Each number is 500 + 40 x the weight over its row's rms, rounded and kept within 0 to 999. Layers, rows and columns count from 0. Numbers have three digits each. The size before them is the row's rms in percent of the matrix's.

# down: layer 9 MLP down (transposed), 768x192, rms 0.151, rows 540-570, columns 0-63
# gate: layer 9 MLP gate, 768x192, rms 0.165, rows 541-571, columns 0-63
# up: layer 9 MLP up, 768x192, rms 0.161, rows 541-571, columns 0-63
down540 099:515479522498517424472482543472544522478494496512477474564490500497530495461473468510514532535535485503521467422520528437494431567531547419457508513412454503551511540510535519568480439543489487
gate541 091:474440522511439603487483473635457525427489494533518482586446547543459512471506483484520426497479513498549488459496484598461459529511512497460516539505536525474480512498478437496540502468544437
up541 109:506493531514504474520454489606498496518491516463398479533501447494490532560579580469531497532462533453508492517542551489475436479547525424448516495488419484499492462530525539464501534471515433
down541 108:546506540543467437531407510639510505517484501541434467513466435504503547570513546574568552437535523557521478482531544481467512541540476485453517500526490506496468484464532555441486556454541518
gate542 097:504480450453571455497415438490451475490476561536473495544528532522538475495479550510515513487470467471516438460565531487439457497490482521504529479477433505523545418502494536422465507500526469
up542 103:520519478495538511548512492506487494494528546467538486493503557540523514495486403447487468540526489493478553489523564411556427516506501545491514473483504424470484500444558474537495499508506517
down542 098:472453517437461533521619481564531423536542436405476502515495509421493541528488493468603459541488455481489481544492464613514479488538496479470494485517548514543478435532485545387505478461538473
gate543 099:549508470404377556511452584444528513503530559483519461499505451550506538509503526491487532518492535506484576493486567566506524504521516540510509494489423501518536483513543464518490503513469514
up543 091:559410529547464538485527533433482477476475526510501496551563467518565522453488507491508490477500495544394574500577503512553491462502541451501471527443505463552554488622560480523461518473488458
down543 098:430451518538520554490433482567510482476492478494434462509500554508466518517461456503445493527537471444548416500585499535538481491508567521437507518511503508493527535477483534502514501514533478
gate544 085:482508508501486452496502506584526483500552490479525482460466509505559493560461376559437544529476472521450462503490511455462562504422464481542502560582518534508499446477477537462492437447521522
up544 093:491496547497546493490459509545483484511572479487492532493385475489544514440467408508497517564480406526498557464487526477512530473452453508497523499472491529452457494549520614523505500406464445
down544 089:499497502482545544554441440514581487491517506513480548488469487501550501485488556411564498433556523469590518481540504542570468526437512455514536469517573443512567502521429483540551432485481456
gate545 096:487480473478444443400467487440572536503533443462510504414583512498484491502469470522468421486538500532468446489428447458492540532538433443576541513519484514440486565532535568486494549510477504
up545 100:457535437566546419468461476482532507409537479542522507434502515409527498499528496514495500483482509502458551550614478496430516522488523524490532601460509444428465462501579519468554590480534448
down545 101:547469508505496440560531493507565445459499559468422529453498560453496498540606518465405549541475449500516462487517513539508515513520565499495503444454478517481508475584549571497501434486482514
gate546 103:524531507563519579570455462465452413547501461485572484480550523498523531524480529498486454463452506534517486525513517528460477551560501466438541472532521578442489456492513458503481475510489480
up546 096:469498534422474571563510530481509469494508489514541497466519507435480625521450489552523458477488510446476450520471454543530452493502455454564482489509450513516518428510524503480512556435478524
down546 100:578494472584410492444532565503502563499498509474515463533583387478539448545504513518469511482413503494450544493488509557510518466456473515594481510453571454565483524513492438485480519527521580
gate547 097:554471521523483459479543443487502465462480424519508545446578431482497460521522511555459496515542530439459486476531502489524485487516511504419501569479508569521534521450519519582511509527473510
up547 102:454515480437519504464501462527552398561505465493507405527453398491515507527474495498526500489386482544497469478520484448550480564489534480497482506501492438498566427475512546493545419481477497
down547 096:503555483531548512497439528526552488445555506477440510484489525573445520504497414429511549562516541515461498525503503526458479509487479507507595536528527447470533524467512510512609544422463538
gate548 093:471505495471436521480545503507507513510442508534455563473471495538453516516522548454484498508526500475509458463522565500540482466541521443481579521487560472535458451551455505531502496437461515
up548 098:528473491538503460553460527638498492459512516502500562477509489543461502610479544505536558524558485515483478453542566497530554476545486561516511487491554454531599495475512553481505455471466452
down548 096:538553514534543491498428541440512574466478551580505466420483571462506502593465510483509525517421430520545464504459458461455525509554445591519484507562524503469489435553523468550477540601546506
gate549 102:548490471516476511437495465496465524471554556518525514538453502475493563456537593526489553458482493539444578459427577494511482495526496579434525509529481476544411584461506473555487566535473529
up549 097:477464511476435563590452475469413426540469507594489522453516560463551468525502464554533485506437547478491524521478558508482502448543482556486504461516576531499518550489554541493477501534432451
down549 099:455587518494484564517435525499451401478430504546498503530494498474525459505518492552515454526464445509509505432470522440462538438513455459536503458529584508525519559454495550471506548485456451
gate550 101:458510469480576532496521523451576434489458439455493472557447505525501493504518595469502503567500448523546514562497504476496473506447491493535471533422608523527448493499515445527477519468542573
up550 097:526517485535495513489529541606451546483471506507581528426524490458453489480457456509467491479488458435483467509537470511511526486521503507494540512597461521568455470455479471447429516444458486
down550 100:454488514548432492459479502500549491414512501498513479549426444531418502516522553529514508510520458485508572517498476555517577517439478494592511456552588430537495561516533477550506510395508518
gate551 094:477449484446527508550485583498520541446547496515443502580499506466483490534531507584542500534465488546503477448521474554539503457465433451585460486537534557501521439556563573472537468495532475
up551 097:470508520454550516460470435552515574532447469594494500424568539433521498483518448528482488475500533542476484495517496547494534489536544488513599508450469488516550528452462560458512506554466446
down551 098:496526565522416430507542452463503533534501469516412516460533526474447499443464557463519434531466519438564519463514507497537543491452520540461552536519414529482467534565492497518540459448532406
gate552 110:450488468459503514436492427505482539539464480510512467542526489553500588498469475521440573479498476506467472451514600552479485516488507478486494482513475487502465486463508516567509526436485472
up552 100:525514425553549474578517512517528503490550505523568508520500462422486513533480499490513389449482465530496466507493469481515481433512542487526549513575480579583500460507448510560522461613537548
down552 101:455479537484511389473458524535457519474446478461456557422514539533560520467508487509555476528443552533453516531474495521494486474513524439582445438483480457462457524458546525474454498512561521
gate553 080:505483542551492495548473537484445450504461503514532497486555549452468455598436526519444509509466460461466565500514575565449499493460495509461459470510476510480513500520492533508514516518510473
up553 091:491508493501514586506477499479546604483437497562475517489565451504484496438598510490453510435533519560574506544497552453431527495405528457479524415587464486487515532498496525531526573504534468
down553 085:491410537467474593530496564477467455511511497406503522500487522500506480460540559489483482508393491440465546436513570523536468521508496508476559521462510497454484373537469506556508453516455561
gate554 108:531435580459478560510530461454515428521503510550346520500522465489469525477484497536488533518467553483535497526527530525544594467501460458506503553492467596496475502416405399445458499526533469
up554 101:446542508547598540549509589510496524528488522539531524500516468474505509523574480526526503495556532488494494516453473487475524470463485493534419468486427519506538503519499498520578508550515504
down554 099:443535433535514485507520519485495500493558577545509546506537525478520536479423538519506480485495509508467521489448470494495465501499428536456512477418473407482468548542525582529495555510531482
gate555 078:472474572552529532515510499479489453567527430461574553494490543488522437569416527477558530530588463464540515502519488482517508497516435486469444528487412487468446463524434461494468469476460449
up555 080:510494454493506545452460559543510462481525467497543455499506590505553477530491471499635520480490554502485497514453413510435473504592456532494551470504508541549525447466506502493580444452535508
down555 073:473465503430482458522477484507509571475493570533427466461517498500465515448575503542414445440499448511484506563499519483456448502501544503530477482527588514556585503489521527516542533589575563
gate556 099:522469471544487535497499395408515556435533491530558463455475500498484476495501517442503534514485479510511560476513479458542471504509524526483507436486488493406448518495553541588451557508516568
up556 108:473454451404485548496491513555537481552520495512486524510529498492557529528494492413505477467455470544538509490444485483438509605482461474500465482536503585523483483467501454478545408436432527
down556 105:473479546525541538484507424458505450531528518533468498476464455473480520508506456526547505535497507515544513501448503435527515546525538432556559441513531448610478468474460501443490523423431564
gate557 103:525498523527505544495533489527523539485514531471412457512537429473466548538532539501527576439521501472458566520502534512528557487476476498548485548501481417534494466504455478475459546481538482
up557 101:531559443498502455569486545485467522461459493479490467468551508537496526433571474493482530545475495543450507596505493501500558487532445504539474555459477550564540568463485570490494556527492482
down557 105:564562513524412527530550459614534583478492536490481523459503516485524443554487478439533526492472466485496462555550442476447491482463485477514485461467477505485473394466519541488491505569524500
gate558 101:510581528547493418477498527541505502451460492529434529537523557507526511502530487550530577555496525529434499520457481474558572473484535492476544488535469525496517543501445429509559527537530503
up558 101:507569487526510504518519504477559549441518536512533447466486499515433421499507449511474522519478496484505396501536479570516481518528557511499553445561504472454555475507448502473545515604567522
down558 095:433452477523523524414496480439459427527507515465512534538491579456538533425538488538526499486478528465475492438514551512565499474511460455496492452531558528456499547508508525530442482546432544
gate559 086:480530446481526456518491475450502549605470499534598492489474482443500471543511536515549488493468443531519473527444534513501455479433535570400519554445498477507511464467511556466445509489557562
up559 088:471558495518536415475519415509515439511562506546501506453513466447523522498580564505470435485547425557472428485537460477489538468462509468473433538505490531536534492491554566496556525545496507
down559 087:539512564480523589441448550510476548533458546454549470554529549527521434460480516526493561475457580503527447461566498569579529517497477486512509496530519500484436402524474477511599463418530507
gate560 103:536465480565482542513496527467574552557486475465485475467463559521509541438455577581549587453453444517526511483503547465490485507529384489511538554492489481431581462503473505497462482573525478
up560 101:485544525545545505405506440488533528545544498507480552477557543510484507497549452507515507459524492436467484466467515493509560502477466521437581507566508507510472532458525473474491460532573455
down560 100:608524508512529536526460491523500546482480458536525497499532439454453510564501518436410520538487445474504540548518486515433533523487414476473501489473476501573562489536518480537489465490639498
gate561 105:470534498478529545539458494497480508473561516509506427499470505483422506499510423482430473449495508493497494475468443420496495492440384511538526433488488401509491490568492454520482474462489508
up561 103:515455549526468515450535478489488531443438485503540465572482542555489554519481503501504454462539481478526553524498488503601418466528556463444553425550547526443428548468457505503571511551529518
down561 104:491465467521449517432464474592576517489469457546514451470538548478562432482476490493497562533517500508525524553464540528460491541487514548533498460540486470525492444372512486517527541484445508
gate562 081:485536447544525422487553537438516601436472562571535481472499482464521486509516474458526490508506527457472648472488542493491472472513497491468499569488530506558514522472478514437492545478478457
up562 082:486557576500541524477488480505561559432516525512537528549493484521517519503528515521520529487522501458511567525498455504558515490523452517515473539499521479513588490514415494569522558559604522
down562 082:535489506504448530473447570475499462539495458429497503492470521504496449551482505429432456465485570562514447493497501509448523511482449465512505513492490454490471487506509520469506443511465485
gate563 097:472504495564477523462517442543538538516474474410527548460505467457470469567559502491458567491494479534412503474481513438506476400443485462549485479586492462539555502538515490517515542540526439
up563 096:468508583456473459447464412509574508462509466525515523550460500565534482468481522504546534519551533544524493497453524505501508460498584550513525546466473488588483521439473504520465508515473367
down563 098:438522490473520471493475514482504499503438483478490520503482491563504535542474428480498530516478524505490537514426434545422502523499450511522518509520504487552525513435516500497435500500470549
gate564 095:496462484532469524451472530544523543453522504488479507464471515493470494438529481587475473471513538515616509540481528397572558513472529452478556519511517499464525452496470406468557470495490416
up564 103:498441465495543474475538578534505444566438530482504519393414497498496475460498449516426484475521542483518545507439481495506514565530508513558511508416534512480481539499575514440562505475463509
down564 103:470556562492528514495564530463523460454501462546558532479483463532460511488469475461514498533556551483482507536591498533461448507500516455546506502501482526459530430469422545530453475441485565
gate565 102:564549530544546430477517509502546469558538492501518461472453462497437545494578517534504596515504468496497528454504484516519479481454521581462577549511457496546510484574501481533557515438439512
up565 101:457445480456526513429518518437530514480437476542509558457421493487537555520458524458528439515521514552523444476585533438417457489504486442492473490501456467491463494510557483539546539519479466
down565 099:457490518471510549501472523560481464453535568462430588507463428573510527502465503633519427577469459469487473483429458481516487524493552491521481451457469550528474509535489540474465458470578506
gate566 107:449488572519492485492495552491433460480460537534455546499545512502487560566471450567495435504546527523606471459465531522477475537530537439466463474480532574494469518541506463484464530478460455
up566 105:566431507471578529489484527475504513557502487491474456534459471438474514521447523464584484510372505495505496520547540532511525516481508499460470526440495452448429479515467405472546475471512488
down566 104:545540496486500529455448437495539397504470495554511525482538517522514556465497532584527478557536521469475539501535503435524487548505500503461553468468486478482480467550583584538429508582547497
gate567 105:550466537531543505505447477493587522497432478527473491491517521456444554447501469568510498527477474495493504463404429383500458469513554491447516430510448531549496533549457548496489429480516434
up567 106:524563454497503437414418510508492512539464513483515534464477519538521469552517559502595449532543476458523519523477544496507542559467512511534562562506494511571473495553505477498476504503534498
down567 108:537552459482521490444527515537412498518509582530539473490451414446519438434450484515541462533537521522431582497492442460416508509553427508522502484479497528438532472521509456468393499472512455
gate568 098:465496482438487523544532474511529467525433505568417474482470563553505568443537499565424483590450478546535454468523485437454562549415490551444431490485533479475520546516508546418521470523597453
up568 103:513538500530505445487549528531527541495528599536525602475508455576536489464432474558604507535535508530509517518443466489520511449534529494502529466491420410548467566483477461498515537467502534
down568 104:500526544572498519476476511459568495510483449536540568449477500475517581559475501520520553491505503471539552478474485529484532488561551462530458527560456425498507489517546417559489486470454507
gate569 090:453506457470499523509540544533445519475458479508449514491495520456484563488418486473483544536474528489491540591476453471540565523532557522446491467510531526453473548574434509496504483508431574
up569 092:591440492530481455456456514525477504483502521474477530490501451441554537488495508417534488496550506469508419528518452588505436490528463532521546519482440435482481443501486528453469474453554572
down569 087:464488480486432498532558502510433554528463513446543461466446489563487514485538471551467461471519499573439565502478485466510523476444476509539499567531467554501472550488453495552496548478419502
gate570 103:473489519529494497573503433520512480519526500475529478514456475500529566505485461445530482536506450454441471459510529444517592483448471490584454560546551465584533456473606520426517483533466519
up570 097:462491484492510456537507530547476552495556470504524475508480582526504521481463451627524543552503527483494506465465513493543481606546490457520491570553504459458434457410528532505509556547439478
down570 102:523505445507533497523489503504528445495529469478509487474524545529452450506499533594544463518532503467495501475517543523454516456568486542480419500477521561521505507458580494475471561459481445
gate571 104:499501513541525517481557457539501484503404460566490542494490526501489487506513472486501509497459577453538521519544457480491447558486462556525526466540457460510482499486512521504531571486553448
up571 102:486541522550480494502525519526436478459485526548463517506497396555456526560502488541481520486492569471523512514539518533475480596491498488489466499438492461513512494517525526481476473465505511